config = dict(
    num_hidden_layers=16,
    num_key_value_heads=2,
    norm_eps=1e-05,
    rope_fraction=1.0,
    qk_norm=True,
    attn_scale=0.129,
    bias='none',
    lr_mult_qkv=0.4,
    lr_mult_up=0.964,
    max_grad_norm=0.5,
    final_lr_fraction=0.0,
    max_seq_len=384,
    dataset='wikipedia_en',
)
Each number is 128 + 32 x the weight over its row's rms, rounded and kept within 0 to 255. Layers, rows and columns count from 0. Numbers have three digits each. The size before them is the row's rms in percent of the matrix's.

# layer 4 MLP down (transposed), 512x128, rms 0.103, rows 77-131, columns 0-127
060:114133123107164148158094159114120123108144106096145138162103138130108110140124133101159156131112154174164197110145178066105105170148055111122050108102140169155041169128099170171193081126097159147111096129123089099142085145121114116122108139117156192115149146096093151120169115101120165078116139123113102126159130126147108178141071077173130129160113018127140159147139109162090131154208
036:092079155176169166074109150116101128096131111144126098109076126182112150086112132094159102119120119101132170134121073117131190152180076101093148178153123163125148110195120166117129176112139149124110055115102147126115121135097098072114123184121159129165111129116151140079179143140210156060175189094137147125124091126136148159137074101130098091155149105096119109189078156071151159080122
081:122177088152153101097157147125177135154094049104079136133159093188118136138142182140193135104096089167122160112058091158112123121128128124132109150123153165125149186194108089146098179103111124101121132182162099105160139149124127158139075153127173128111127169159134137090197157036164183127117098138124160113177058153105091092108110132177109141124130127123099189146137142072161103112132
053:135090120058111148138114152123127169107140132126099142116162101051130130101153152119146133113122150127116124127136116140093212120145129088143147155121117142175089116112079094061124137112087114167140159130102138119132148125160139176151146085129109096095163125159182132074121132088126166078095154058153093220208110173068145172098130190158117169087199113104132160134128204142124113111169
160:117054140124136122120190108149138103145160195145141153136159112099108107117110179157104071114158149174150184075164123189117097100137083139154120117129188148143111121166127131176154152157114143132074115042106096075182049186116155102113100131111082115121128155105121095138143118126091157159110142132118106146182066103107111137165135097110179096115084146132128213160166147135135143146067
120:131139095163128119126136104084140119167182142126130145118086165134157082083113126135130077131088133196130152106125135155096118144186118159127106126082191136103156108114119193152154106118155091142102147131097094098192105148161114194069129142118101180130157166144048116074130132148223141139153092150152103081180107096158148096122080099108214118143160097094150121100128137108142084191132
033:104121080133093110129154208076108121156111118093107109109127176162115174081150175188083127161117162155104139150085174150116100121160093131172101119028094122079069124139069047116096127118051100074131143119175126129114085110156133140160129107147077148119180076113082183128141117181134108145133136156124136146107159134068122148136144147080117107130126115191177153134135134130121129103131
139:112195201126117146108081105159097133118161101210109189118168111143112151135123136094127204105126030144124135105136148092137134123177134093175134176083108151113152172146083077100191096167141177143119098123095138140090185126149144137126128144116082178150132118138089156102176078120156132145128178140107150142158069138095090173083148132138090152071127139099165127136178122116116086114151
143:073141134162085117156154122147127138151113208119105126128095125099058160111114180095148167124141118144136138165112073074116143128115143121163198165129142106135123090099085122199154067105087106141064149120131167084110138084108159111112100152091107127079103178118092107141142086136130198182123108144093123119173160103141130165136043157146153140109147089081147151148168153187146177186120
149:131125129134133156109173113081065134185101118186159130126193119155120153084136117166113137127158154138193138099139069166093126162101178083099141133154129100116092121136149161205097143079062138141105152109183114094115129128073136127101058067122171152122133060117149159118138120135155076092141100103124157153118129102090099064129095151097135148078144175153101121182143160052148131089150
046:082160100184116164150085068121146168101161137157095178140123109171126076103121111082102179161214147162131136159113186145181080107142172078125122108164123148108126160074096123072058163136113140156132102091145115135093144159105158135155088071145145111166051142108144181133102076083160120121142133188178124089137136138174113141142105188163116120122139132105119092111149130145082125095157
130:121140145155072135157054082127068127066136129110152134152110094104114162128153146097120140234125109154127127146123124135146125122183100091136111112103141128159141118131185120135129113168048120127145184171194150206139078156115124121150126152133190099097131126193073158123124127204145151122143164085133083127152146137135065134147144130079139099130172093099119150156147106147131037106113
024:110146080143115088116126124207100075083084152070156153184086144148175142136086094106101111056091123127110121117090118209124098137084140105103111155136172142131115099138178093104105110110126126142073170183182140125164136151161179188106169126101098093089108090079062151165103122120167136117153060102167082171122126130159101141107113084129144103066134160132127121126137135150132101092095
026:148174141102154095136160173077136117149139097103128105105178197174157107113119129167122104214169103119142104123131109129103147142138153083128132079142115138115149173175124114085152116107083113097131158115024123203111127122074096167103130099139140075090146186105154125094136124177174138089132082149122085148123171157114058135123145136199152089138134136102150078106077081119083139163136
027:141109145106155118134135083127149199090129165084138147182083088160127152106096137104158206123120109153160084096074122138115130200137139117108132173100095120085085101145070090118169076162133138082114108118118161083144174097093073085150103143108159066045076151116127174135138111161100129153183146087165125144099157124109130157153077079099133132094160091095086101124146187106127152120115
138:162150133226064129105104134137145132108084112112158130224123124137182149168087055140156107158088135059110125113108119127101111169183156087100141130118150084169138144116151109105113163096120127178102164171093139083155083115113113171116150099090118180078113108142151154111104176090101107106121135082123108118157153110064114138161125118134126147134139112113131157196098183148057135152187
056:103147126126200115157115154109159103101120190114150196113174069109173132087125094152106118104111083115160107149089140159120152147066115145141173128171157134127121056150131074124100112178171115121109137062167139116165133137138110126123146124113106088118118159107179132114132088163118141154158105117125163177167088188169085202139206171099163144069098177119112079172088146095144107131093
044:102111110138096169079095080098072155106145101063081139111134107117045094125030133101141112126146156135054141121147134178111166161110178118108140198107126128129081054132135177129182149177141142102130186125077135137090064128125106107175131159107085139102147129131150111166066151082114134139176126143140156135123113111117155124069122152126125132114136138134053113182155126149157094121104
040:096171120150173121135086132114078176114081125144155094103140114109120114133102137059168136094096195123237104130135149139100118149180087143142112143079135100112091127185102107144121164044087167142135090136154110088153134131134142100097105069163088111087168174127139150058174155111087146139109140140108180121154089153072158150066065151114110082134116146110146118147169132106165116132119
128:123188073149140202133170098149134108140079117124099182118131182177179140122131069122135136129123161147126117104152107103090134186094128166095162141116188092127113084138111122099069066124053093135114135109097137093107097103166145127142135103157158055093134192080178122084169120136146161129177113162115120098123118080109105114179087081126076154131154129103131091121193136089075132126151
157:122160122118124151117115125144162126141138137161142185122126158154098095181108061122130152173155111145108183120109068119098174150108130156120103255074108150166145107138151088209142075120103113100138081154087174148081144134161191102135117099114133124148120141123110071111097105111120103120124099119148138074174153151135161140129143179080140137151197167102093156143172140126125104124094
026:106129060128160128150150137147155146145091122105128176090108186201178124131135112080123140113145143156152165126121128102158126120121152117164162151072140126129097120185130103182103203093128110125143113113182121119121127107174105126129131135086092141165104094048110142161154122050186149161133060207180132164180094108107130150113105126100087107163127118115150069178119061148114137176084
154:090115195124132172122155144123110188120138109079143122126090135140111173177155182112121153150096088102136196099150187155138093153127180101123163190092072179133114201103086164076094175126099125121136100135120091096153103116053169077116142139137136130138152142127132178161114081060154169089182098138154139104155094104132124123156093101131151114132080140112100109153171138133137069114190
036:113169182167049160146141062129119137102172163130126159151099051139088118116163108102123124112131120187157177131166152137129110125096129109143095095093170124169095136063095101130120148121126149144071158168176127068106098129112112142109122128100086136172114174136128187072131163067198142097120120087144136095165062136158076145145075103116120078081094139090159114140143148132166091153166
136:160143057097143143128132172110091126137140084132151122113098074152152130069132138144136238160041127125179188121120138111139170159110174112132173197149124117096150116103100126087109067145112096160150132161107121182137087064113059165120097163097140137092162147126166187164126099119123108120160121183136091113166088134147095130146119119134144127104156097116157098117145091078097159182109
029:082135084094113132095169164176132155143158073125131077135119136136101119137171185117101205118122126111115140167117121152073110090121101137166175125113132147123136167116072142171105110115134143122165102060130149100070117100115158162109164100163146085085176152081134131066155122107128169091163101184123062096121114161137202167108096085163092112074142133135203132170158067142116132092115
105:155172117103106168069113147108095118119067121133108104118129133089110171105107104128185097106075172128121111125092073133141181180131128137085209115164142097128102134151149151160178191084062180246096137070082155166136095161138131128120158165166104127128109133100109142156161123174065143116142115133087176149138109082108109135134098141113167100114144108128122109167174111158129142144077
145:101122143154157153159142131169122103117148156152108161093129092149063165128114090104110173117174156141126105096087086081165137124104112148137188133077190116139165059163068116121153046125178123091154137070104129098177104123103116089117122208157108075100155109118170187150110113141152083106097096141145075165160137142151124184167112089087119130135125156114083107182127120091082142088147
154:163127110164126120149162100070134137159185101087093146124138161163120074143100136134104084138049095134099137087158138096110114079165115146161102169103134084100133175090067162101104082066118102118099167162119056179120106094124145146126095164128123088145087080145156137061210131134179090116161093183156138061111118171124143084139090093129115143148146126165120124130136112096084121079133
141:109117151144111104147137102127097133041122157136110118182132124077199126185174110139133110118177061126122103120152170084134127162116116104121125146101110130144086112142081153212103197120071155117095130100124066086124121062109186187124132110157114133135120159114106141126130070150143138168187140192098180148137099104104043140125129176167127148127105094140154122149067131124102081153131
158:119122067170110135141197132087156085195130148101089201134183120111164124137146143132105124121063127159099103152142139134134120129160121135159127110128161111163130105127097126138125139151103212123102094139101049080062155119153145129141116133077175105120190125171142149039171103080109128095142120134088158141143093157132168162094159184164099103152167110148175100110161145130124124052171
024:116087102106183134086082165085130176124108135079115144143171134097126126131085096070173117159122164142150152089162151100118101178081111144124184138116214121138071080131153136092116124156087134112153139080110164164123072084125103088125107142173078141157117126137125163125086131129109092084127078119186189126151190146090141095156101049133146175175134120151096136154162158116170153179147
124:100168164128164142076215106194081181139116136140147073108161165125054188125168097103167148075109122129122073150129120105100071186144121152124155188111126145165122134167161136157125180126087130084113143105132167116106120073143115151133103091136087081171169124159047125090171126108148120170127117135124112105141081082120158142131159123130085088111118133149158177108153152120138124055100
018:159125120133085119145144102110125099156144158104098105162156098121107135171147090110146138194140163133092113093119147146122106162157156114142148154083154142118139116131099102152154157127126112123119085132075186117171083034138129067129057162165072159143106208190115211156163087125118118070152137135184188108104105150116119086170137106115115130119160079119138193148168191115147086103147
040:113071135174104199154106133123124189099106127092130127102188089148157164121086088131187149098169049136134075106078135111140180134126132129139121146164125138161144078161167148125101141176117100179107189123142070134127137099142109108093087148143121129120171050141115129111144119134143086055077110188175140165083125172124159136129135150151190130057117111159131133112132102095123182167110
036:105141130197156170057114106107140079081143137123182100184159110118170093072130137128088188125119139099136098154146159122085137163127099131216130157173110073154162150112116132167091158157123162145182140097097115143139141134098120140161193102124106117081121163121131109144102130176117088155116152097129189167141125189178098146116118161049096148095113113086172106165119203144146126157104
139:079157111153121163089120106080084173188138059147135176108151161151163130117101114150123132118123064122162169098143070104150134140131146097141124151120179143129090093123088118116144177108161134172058164170122104068119090096093162110160131149191094125061106116111148118171127113105130138075086081130117106145115143125162150119118098162126205142155104138106135084189164125115132079220083
130:101143118153132113148115120159136157087155116109132175096093167152156131132147130095131111131129121154099083108090132146178111087190135117190102181127138140160158150148117109168194050142155196076153173143120154113113058150101182125154123080172092130104145113129192091133128120132133132110148163130126090114095166210115190183118142073106131112092109177107136110131176086210085146161138
135:140166097152124113133149139160082177193123073112124143123164072129127125157137179141143107143143122109158159137116103167155140142161148137143150158084197136120130080159154155122129156126100105180077112199128135121100090104086188122154103066109104096088098137108098125167058131097105063077140085135122104132095083114171087049119131170123172136115178148090136148158182093133125045150105
043:139132173169128207093091148114141134078168165089113169094092127162130171093143144101093185176179125141120120210145098129168126090130109126213122151144097136137100133110126149145143095135116178144161136142059122135095225117147131117107155125169102085073128185110155123139182139193102168149127149143126064112137169132143066141105147145069063136109140106110108142130131146105141160116124
145:081199114071082132100072109148102148062134140159060126084127135098098115125150133103163096195157104087136143124166136141098111126158107131134134157092146087140162101066071151143188172159150115172158177144149187154072108096142143144143158166165122104167113094166093178103086135082132112095100140097152096124179113105154123132151130159115204169148141114095119162092156143069121101089135
129:131131087146115145096189126157096143086138138111140102087135175129141155141073093138100138075134155136160103142141131136128100109132163124127081173135195094109108153134133128184136082097167155183121178105140207073108075057102173103130059170125116137143139159074171137109165102160148135141137071163164084121135122136104090058116067103081088119069158145158117104129175136106158182124113
035:119137159147122166142148065149134157170127110129117113073099092118132179139123159130118154126072066073138092129103077149106166137127104071095095165131171158175157120206114104084184149189143119149088156090113123157145194101147135131062161102153082130128096126164150161137138120105122103116122124096101149141148105106109152121087082103119137118028209131184117184143151115173166131131097
132:176156122161126194085099127196090170141138180103168144095136146136074142110144102128171136130135096173135176152121123099110117203179124154165170170110179174126126176165145095146144100101131123176072154126095139142123111091242133166144160115133080122112146130114090139120191126096159130148174105127112115105131114115114072145097167140101114123094079148076129135134170163094192171131095
148:062137117158132119145148120189144127138107037109133123136140098121089171115118141143119114109095138116153146169152117160150149111154136115113133134147162162101055112144132170117129179150134193151094063137121154104112090117099149160157131196084086140143111081140063139113153117039125097124118169072161137164180045086182080116150115114138123112115117113133127150176125205120126073119067
035:132085098137118100155160189192148103149122175137071165134123106122130154135165180168114112118151184124150104123100092187086088092138136152096202149154097176110134140123180128126159135129183116145134100149143149157179139154087157137129088084110113089112124112123124142173081189111122069112149092144149150157129151059114125116090145079126146137091124158148115108081191147151230072102172
135:085099142144113159105144113164135075211149175099097105143041175137176118104081191154161118157151115161126112102161103122108086151124104107206117086156159136093082187129092172116126101096103098133126192064127127155141140079106145178094147132106129119156048161095144090148116153159122130151133148134109116041106106120136094094108162129134128156124129167181147175128099174125107156129110
028:121085191125112083167123174132126164150084165150162122149119174130128063137098185129116103096127179156123102122078130175075146174096101150105135086140176189103112181181105117126150141136090126108113179078092191146158120080148109177168117161101131128112075117121137121136146117128117183161102082110162142114116106048116133140209150171103145113091189152177158134098129103100132138157089
134:118123108127155159124148137199070113098099117092130161129098147136098151165090147123114123057116058126142155093141090141064123160066130112165140111141195105154149124100114144153164120146106147079134119128114132128147086096120142135103182124177123078121211157103118173075153152085081183108087057104146115174106137177192163181165133190097109113071124133136159100138135158124159161106132
117:129162150087099104085116128157121187141147069104099138151117132130052165089177147124125158106159061088109169105125086062184157165172159117117158131090183129122078089170182129141213118124143108112132122135065108091078136166147199108154129127147145147057138104132128094102132176113102085123080149126162123069140147191135083155117131120156157105127143140143102104120146132183165146105136
121:171097115139065146115147130105136085188072086121145105101137135202173150104166138127185144123120145179125143098114086135150099106141144114100130122120151092125100137086157163103113167110129088126164128112116184069162125148088113152117114098135164189088123150124121195131153147097124133042159142137146123178162177145112119066160080160219116154217117143084146111163130128126097122124071
045:105097071119141078117099113146138095106129151134103079110114099154094117139112122207148090087079178116141172113066147106141087142148136103150173101097117159144109154144176116180137146115161119108121219169139101079156104135154132176173093173151160159107126123136085136145095139094129141142079101121159080148133135133113177157131106205141085154128095100213160150150085156097064073101095
128:036123107077128131051097097136097151154147132101135095121100147126094090098137111138144143134117107086109171134159080097137125138129124119171106122055133193127169210138100147146137062093176160135133173124175105139130166147080120139188120137140103136204124112158120140122101173122119153168118143219183077121132153136196146180137081147104154115193128154158146148123117151139153113146143
133:125118121113134117145088112099067099145142085132124199064116128148101101122089118127084098161089153119103154121145116148110101080095148130112113175125147210168081097093168125118133164137114122119146132098075109133155111090083156125201119083137150093111110117107106082121083091097114124141172073143189127192113097125173152077123149174108159121169105171114128165170223156148127067092172
034:082137122083129137122123166167151143152170167094025162108124135150102114139156100119144072110121161133193242135125138159153160161126127128179185126150119168117029120101117131115140085121129180130150099132117119145101116095168126120160118142206108180146111139094162078191125069133151168126124160139119136104052141158125077086121131103120102165183122140125136134137102100136136109108115
# layer 4 MLP up, 512x128, rms 0.105, rows 78-131, columns 0-127
040:177092177087168158145131124123211166100118155133080092078150129139156091063170131173102108119175124131142077104122096156148140104095104093090079082198063130161186111148129119059087091142128088143174129119120123136115146151121094142193124162147151127120137171115116093157114113147114084157100169120130137140086181174181143128074190100177131139127148136113148174125078083137121136128160
095:093129126144160097067173110163158133103118097128075138139134170143119133126130134165121080085117146098116148107156139122109096103148086130141100061150068152151160131177102088106052160129101121051174124182114113161165108120130093176109108082124097087128149123183163083135141091222073139125082136113106107184118131196167087155141159088120189151088113103108105153116129104148107139128188
059:146090139113166117134131125116181105157164112125072108138148150140118118153114128138069061139249180082099126166139112145124115117128183121112129091198109120128165110147121082069108091149152087122185130133153090149115144170098073151140104133132119187155112168149145107165130126184095071127103117144143156093101154108159136142106200110166188108150089162134170138109083074149063139117110
169:141125137155189148144131125141135199122137110087130101120154168118142157126140136191135083108138129166131111131072119137106135116102157154064129096201100062185097093140157073076080113116109124175211153104152094130112102128144148131124089145102183133141141149119126094094131138132041036120140107149132142136124114127155112112136228157128151080145130093138127083097123102152120104044146
111:111159100163107146125099141092133206177156139143111049169179106132157106166124170091139134065208083151049148094113125167151153085092178162133114109167139109111178066119093124085129115174138129112154099127146125122115168166100141155140152124147111152128124119133118112111143085130135136119136152139134109079151159165150170183101139161193107151070111183153135165089116123208120090108183
041:155086147098172165165161120108205119107144100107088142095141138110149168085164163136079111086200127113119134124137120100144134091131122139115100068215136094129112105120087090103088122137107117102215124133135103165158174163094126170119099116117086177147151123179122123170134094162079070122110136134143176129087171157211134120127166101206180113128101166148163147119108127132084118085118
138:111081139099150143110093107115148126094119151160053127123098098137087119047162179114098139049149174088117142066109178153143092119077124142150168054164116142152187135119092059120095089166157127182162124126130090183142155118089095173137152094093104175158126131100125136122163083110132128167128106126138112156147112109154114096105150086195088149092136155156157128114110123170104099077074
133:109121169095157179128119091140119185096103058179071074135121181071114148204153146121098097078203120101096144147091137149110170072102100161113119107136149062117154060134149116142072129098154149129127084167169084114108093144070089155140125149133114117195121112139139120119092120148104089105137140119077140085134146107124132174098167109199122097160129184140128142111149083160096114140131
162:102075087112065108095138144117140132153159132100098115088108164165112127102097170107109058100154124131152126130180128144213115085131134175082155097172152107152101081066132110114105095154169114096159142073136155159169147166114158174168121167147123146192148127114155091162136103143104101154138112080132142098141134103152050114032144094164130129089107114142196134110095126154124131054114
049:142095161117168114139156135151191157116129122141110152096138119125131088104150147138066091104165128108111096140133135102122171091132099140095088086175023137170126107094100094065125114152115097090198151148110130113146150160133124157161134111117185139145126165171158101151121039176113100166129126104140138150103158115196152116113175119186148129154086176165192143108063131158055164124156
112:165106150059124153169140106155119095125122134100100089071164101088140140155104128101126113110122158094161170071100192178137135068080141189124170137125135080170131146090160117113171164153092140079168111150074096158193101206155086144101157153163155137136120129164148091185121116178098134179146161123119148133075153132113117083097162138177151115130110151119184116094126068097157118087106
033:132094162125139156158130158123219132145164140142086117095152171127106149141110148170102099084237099115123105119152135128165141080124132139125114083173098141150182095137119127063077122109135105089156101131103105178087104198105112120135144145096126172147114165155140102116080097149107097148075163150159170131112176135183130125107194114180145140147112146141193128119060094208098117124140
034:161039132127171120170097127120212139135110140111083071120146115093153127133124194112130088080229110117118090119149167124118124114125116139121110116185101123132143073128119093084094101127125089125182121123137103130087157182106098167107114118120155156169135129144133110194119158121082093128110122129167130180092201140182163165076150096165135118141064093133153125065073100142118096103125
036:191115146113144124135151094107172101139126125143064146077133132129146088101136171155057128103183153070093092144160177110115118158128130113106069087184102103120112115123134142095076129155128081084187153155137128168125149138109086143137162192118150146179109111159145121158109113173093091138157184178129147160090169109203144150088153150166148111135068136149151130089061059154112105086157
131:147138096120147091136136104066141140145162180128105146143121149171131098137127148158090131101190155112161080152142148129112114089097161102086136101144126112130100079133092142141134153109113098123108122123068113116116127113155142131164158188116144185187152114177108083173106127163108111132196121111203152090096175064145136140125155141253135131144118193203181110131149090152135181120083
066:179063143161182149078174108092164148180116092109113156133158167103133135094161150157073102088130142121115118121079159157078101090136113160154113116144109078191159097136068149119119071148128113123124097096103168149128173154083164140104112139119109166154126126159140076123111099126068132114157099108201153157150151183160156165130226111164182098147121143140147140143116071165069103107119
058:172106157092109146131204143112142154133121160110093130111121138054161101101127144177095097074194114135128108107135148104151137103145105138124120097205128117134107078092126097048085116176128107114198088132164129208149189149105135179168113115119152135185139090180141088151096131119141136163130138123127130159131175141138115108099170077187146117145114145141202139109088074124058117097124
049:158132119133095162124151129136221135133122134139097120081106185147117119136106155157075112142180121078073113144157169153123160138135145167097136067208092101150140126133095129083084099131142123123146131127179069170071127154130067163154139123109153106131111128140095085163105063138105081182127108145142096110065150128234113125106159088157170128103113138136150139056090084158139126112156
122:144132136119142133116146069075144178101113187187137111083126112139172100167144106129112129107119110121108137089186152098130094170164123148082129091154082085114158140141061094109077123137096086160141128111176131116126141130069134148147066117120059150175153144122171141122156088098135124115126140100167214164123098161179203102119145086163088200115053137147157117077137163127086120131140
189:145062158138117128084163146141176121141163111131071150131130123139109118063126153163069108087146118157124039155165156128135061094115104139112149122139118128142125083087112136136089125158123070108141106148161117122106160143061133095091189167071159136197152167188146089160117122124101080156115147140180143136099123059150110100094143114152142127103118173178189146089133057148147182152109
033:122087170125199138111127145142187178138145142138085140118125129107139068108116175149110059124187132112101088121141139117135124157129129154136134096181086099169175106120099100045124155179112090089171096094116134176125132170164149149153085148144156158193112130156110109189091112143081077144126130138155115144127187098199114121093197099157148170132083169129179122124065119125108107086112
178:126090189116218105125147109128141128124164146210084135157172133158166145094161137120161128134122163136104119165141162143161147118094105106065050060184113167116120104083112111070086075094121154177183171139095159109114126110093111116138145111142124115178162138177137077175100107174074106114143182128144085134092140148138101090076162123105112169133116168151105107084107095154124110090131
041:182120133098112140128161142124162170116143152157093097101125127154148131121131181171091089112175181083112084149149138097109150112144150146105159074204091089121140087124124109080102092142123104087204131125109108144148119179115128119131123163117108185119127142123134096156130113134092076205092130142135150148100188110169139116133197117137157163141055168163192116170043081128072158085126
127:159083155117160077132141137141193139091122067097067145137186158092125123161156094173144125141110128088067156188163123104078159093136120132157146135149089109097100131132155089109070091104107152158125064117122054071078147155132141114102115111067097116153163146084109108121131111133127098152082127158170089138112166109126164131093173118126101144178055134154147134133120036132102169082138
043:176085145097156137135137140104165141163095160133118129111123137111152128131124167129089108120185114125129079125150179137098153129131092166109093086185073096142159098133143072038100125138123116127207099140117120109126139149075145138145128125130126172166152151153159081161089096192144111166078189128162187152122167144110145152078176135169187112099106146099198096107074089178097107078090
114:174101118057145161129155172119202111110131176097072135071135164124178160123129235148097100113154139131143068159145115174171138125166057137143133125151105124165152134123166123079124084120140121102166087148099157096140104160065163115171091126159139116101127108154154127118161146195100122125144114076161082108105115094163096115101153151180146150156130164144200138135068118131081114120134
144:110119117130170136157120117125165162097151149187123146102137068102102157111116105145132124140158119113081115079129137097145171147123091165095090088116091138084095100177077113121068088084180099128188121119126136174085086112106107112091183123117110164135130093218134126105139132136111140132130101148170127187110213122187172146100148128127129173108041144186145097185119118128069113178107
181:165045139124123077130156152150166119128119158127055141105169097097142143176128144125065102108146100121139134140137164149174117080132126191098128111135084084132147100144148059138118109152132089156188094136099111076141079153111107111123090151105141138165109104124120094184123110151096088128138113117172147106166116129148093102126148085204164133160118133197185052101134020139142121122098
135:128135212150207164159097157099170202086110094189139142144131152151125155143184144106111110119149120150095110141129167108088164153142124153142135118127126089108186099162109119153098047158120107117193092108142121176092086132115140146115075121126126191115145191113089130164134093176080067074099149094128167136138163121195176119118164147136128101142117099185187170117114120137115109127138
166:121127116108157133126151141096161170133110173110094162123160161094130072098084161123149110114124145139043069146162126179126112113150108183138146111137097069144165125146170121150073057170153139142190109127105127160071173128095168129126112136095156114173141154166139089122112130151117082125111177155207154080137132148176124114168147154143184152107107130165182119109119071189147198073137
038:117127158119140156108156136165181140132180134151122121148139134136140129150159166118114085115192149114116104191125132106095116091116127164081144101152095101114174123151105117074106076114106119143216129148144109168150166196117057130153146131119106141209116147107120099186174122146113085135122174126121163127092164113207096143145167128184153145125052165132196156085080069159100151092105
133:144020200116180120114155130151146148111113158155098132111196154121147095104135141138114145126110099082148111166129103152084191148133104100105101144155032127152144129097070150112081192091152135086136176125119094078077192156116139127157107128087158108145140132150097119164137132144128123191114107142110088193121129128126083083092205079165121120155131112104110145104113113134070128110157
030:176116169114176132101156123129168159150132102114061133124128110148150086138134134120074073102185169119131124103125180165142132076120069150095131090176099087118143139121137108103097087110131107118186145124130090150125176161116093138137127144145167144167124107079144102198128089170112113152093179086132144170119199154143165162059185147169129117123041132082141116133070071180081122120120
047:157100154097168139106132157137193156108107103136100116099146129163142120104147185133080117090168134122104089137161157147131152117123163110109148091178117094107175122143139095096065122136111105113195112121142096175108120171144111141132174150110125170173120150216127107185026116192104086129129130148151124135112185124206147117074166122184146139111115179126143158077096057164105125137094
042:181076103111153133125168152104219146141092149145110108090115134095171122141112149162055076124185146122134073111147152092112139104145112139108120070185116143133123101142082099065082089124142102125145111072129108129090164195105124166121121128097143167179113145137133074134134133120096095184085130135125141142110182148168144111100181124175127126144057192127166139099080096172077138152177
128:115112152072133147108107109105136166138133110089086126109173109158121099126126124106078117108185093101113138115105096134075170155140173089133055119141098111144112140202133169062139143139188142092134140135145048078122124107088146196112138126115209148149126125118145108137109086169108126189088152122137141211107141121177133110136167076150184079141076118093147059152107111153123106163164
128:149106135111154080177196169152164183111124124060124108175113183064140081067128188142119115108154124111085125158140149150141134107126105104128067117149057119135128134123152105093105107058169123136149042114158105142124084130117149109114076170144076146119130134115157062118137158147077126196158147137162129106110132202112134117089147187160164137111086124127171105121083144169149121098147
127:137122180052173106149141073136128107117138149139112062068161099124173085137155170140151136148136119114084122104108126122108129167149132139117090106146109149197217155145124192061178144111105109144158185150067120171108143148119125152049118107104146178169139138110199139083094119175125100165101163100135151126080113144187174108138140172118163123159108145086139110146112126140126106078164
045:132103158109221113161166164125197105119168127177060126079136131135123152103162150147126101091173148103117079143117144114135123120091148157120148111212126133124176076145143125039078138121124073097180115160127093177092108179090093144110149120120110132170126138199140117143119129132127081191113120182176180155102170144184122137088170114161117124121106165093158108122093110152090113121136
138:155132142086172133080128101127172152094140190174182120076137110129119122113154189154065139135143112092167127092182123148151126089141084152086050120169065074121097107140111128130074115109145045070134100091116144151062126141115135109174107102082151143111141135110108115139089110125125067118148112146183147175159151107178123138111130168170150176124119139164180096104101090124152188148100
123:130081123085136104154123109169198119117184154168143104163087120126104159126156154146114141114130148107151117146171143140140137162160185122104160108152161124130188100095099121138102046150130061061138164181107155097119176104098044202130176068076167134156129139156120094124123122120123105110193105089128146182101164126158150084086143167189129155132144106155120197111117134129085130124111
044:162097171102156132131147122126213175113092149142064083093138164114098107118109166156107060084202136113104084144138162108133156167121132135127145076196105076127151113156100124117058114095130112098212142104095134154097125182094114126143122134105166176167132138156160083144102117155134097166089069109160153126128166138150128101130199147163181108139078141156176132135069119142106155124144
127:131021114131165146119135131145146144125128109121122133140122144138198126097187138124143110144123150109086129150164171116115135079133118111121159071113105137180080082081133093123117095093157141147134140111109058174151138203116096109157147146110152104127169130127174063156126143143158125218102115137133164141133144180139164068104175095125085167107095144086128089171139126132039101122207
155:121118123134175116076143161172162088090130148161109110059163083141111098184114137059082124096134134158062135135101112150108114140162122159043124110156088146151167123138085135130030133132115118146186146087156083124070158118125179143098163127111125145136091152128127092105121122184152119171122112092162167173131120157132144156100148083167157133121124104082145113078092084162093109060184
041:121093171111141126125128171090237144121147144137083084099121138137134099116118173140103082107158111113125116155144138091137172095144074150077136100149108117132122109139129140105058068123142127137180131131131150148091120191101100155117119140159164189107153145142135096163124130140119139171090129153130183174077195159216147162105205126163181120158089119148189112097063101127076114130135
137:136092163143110160145116198079124124156119115163096160120136157116099124150132121141121138110157105104165129127107088166122134118073093137090124124183141079193122066182048107045087134165096151166162096095139136131148126132154114171136148120076173157104087087118111059163113084194079104139144187127094141123120122124158120087132163129126161115170107139158152142075070110158050134086118
036:147119145131122120128115137134211124099131145086104065101113157068148099091156138142083106111169114093111120124149172153134154121107117123141116068199047092152152121130112138093076077136141072109193122136170107153076120178128128143173151141122183168160125137126166058153078088169081119180105109106183114131102185128164131134111218131168162121158090135115115108096089106152127140128149
138:196101185120127098138137168146137133116201172120037137090116170141139083120153150139059116105116136082138118122149144138105099109149137132104086143140161073150147113118124106104157130136145102180118146101153118129166145138141106121124157103126185094117116150154092130150083147157120139211122115145171085193113130181164078054052169036155158158106115141120114104120089156140071118095137
119:169100139101146184123107119170184166088115098180129056129154120134075139123141118133134073163181173148144101121155138139112138133144162111122167047139051143135161151121077146120123101133180106100160106128091129143159097147111069159095118169120172100129089120173104098100091174147071048133113092129087068110081132117142183136124119134153122126134105105134183104144106120154054072097160
117:107065173150122148133118110093182173111132105134120185110124142138102092137161191100100131099124078149082145126099156088099132126102082092127114029147058097174118099163128109136122087067143076146122108118133091149148149174123126139144104114107052149100094194110138129136129088170083129143076148150119130115136116146217128146109152121169180116102119192135183139063108123133123174108100
050:144127179130129112130153122140219167132123087156101139104148121105143108102167152159073103118179123127132097140181180152088191114120084161131114119160099109154181100086108085076126103125113100122214127157126093139119147188072124128146169124127123088171141138138162101127100111151111075209121114138173099128076189117171160129076148116181124110166080174136170116133096092138083143089164
127:130115117162085094137116160117118140164146118105115148113117163143140122140114168151117106101175101138196148109106138157165115074082089144094145099172126099139109053102124047153095118126130076152137049112132053159134154148141053136168130111101113134125085101142094111195116173135116127125150111127143194124163124117159149169070141068176173135075119167160178181104113082121123083099072
135:149088118101128133154146186079121130119094096120106113136117109042191133095151140139126090128146134128156157101130113193088110163111078166136081125162106108084172146084072118128103147097161115053132069080150127129141140118080125114137121107150145153159180146119138111210117053137100160151160166087163139140094143211161075126114118109181133137135097168101171063137130182157110139110146
038:107091148114143098118126109147192173091140111128099105119179165066111146132149158163092092112194153096102067137185188123126150122087150125079117103159076116129155088146125105074081115136138062150183129124116112108109100149142100126113089157074139148131137138160151063144126112168125088181133149157163141179122170128163120078097207128178157108120116118124179133156055123119061157121169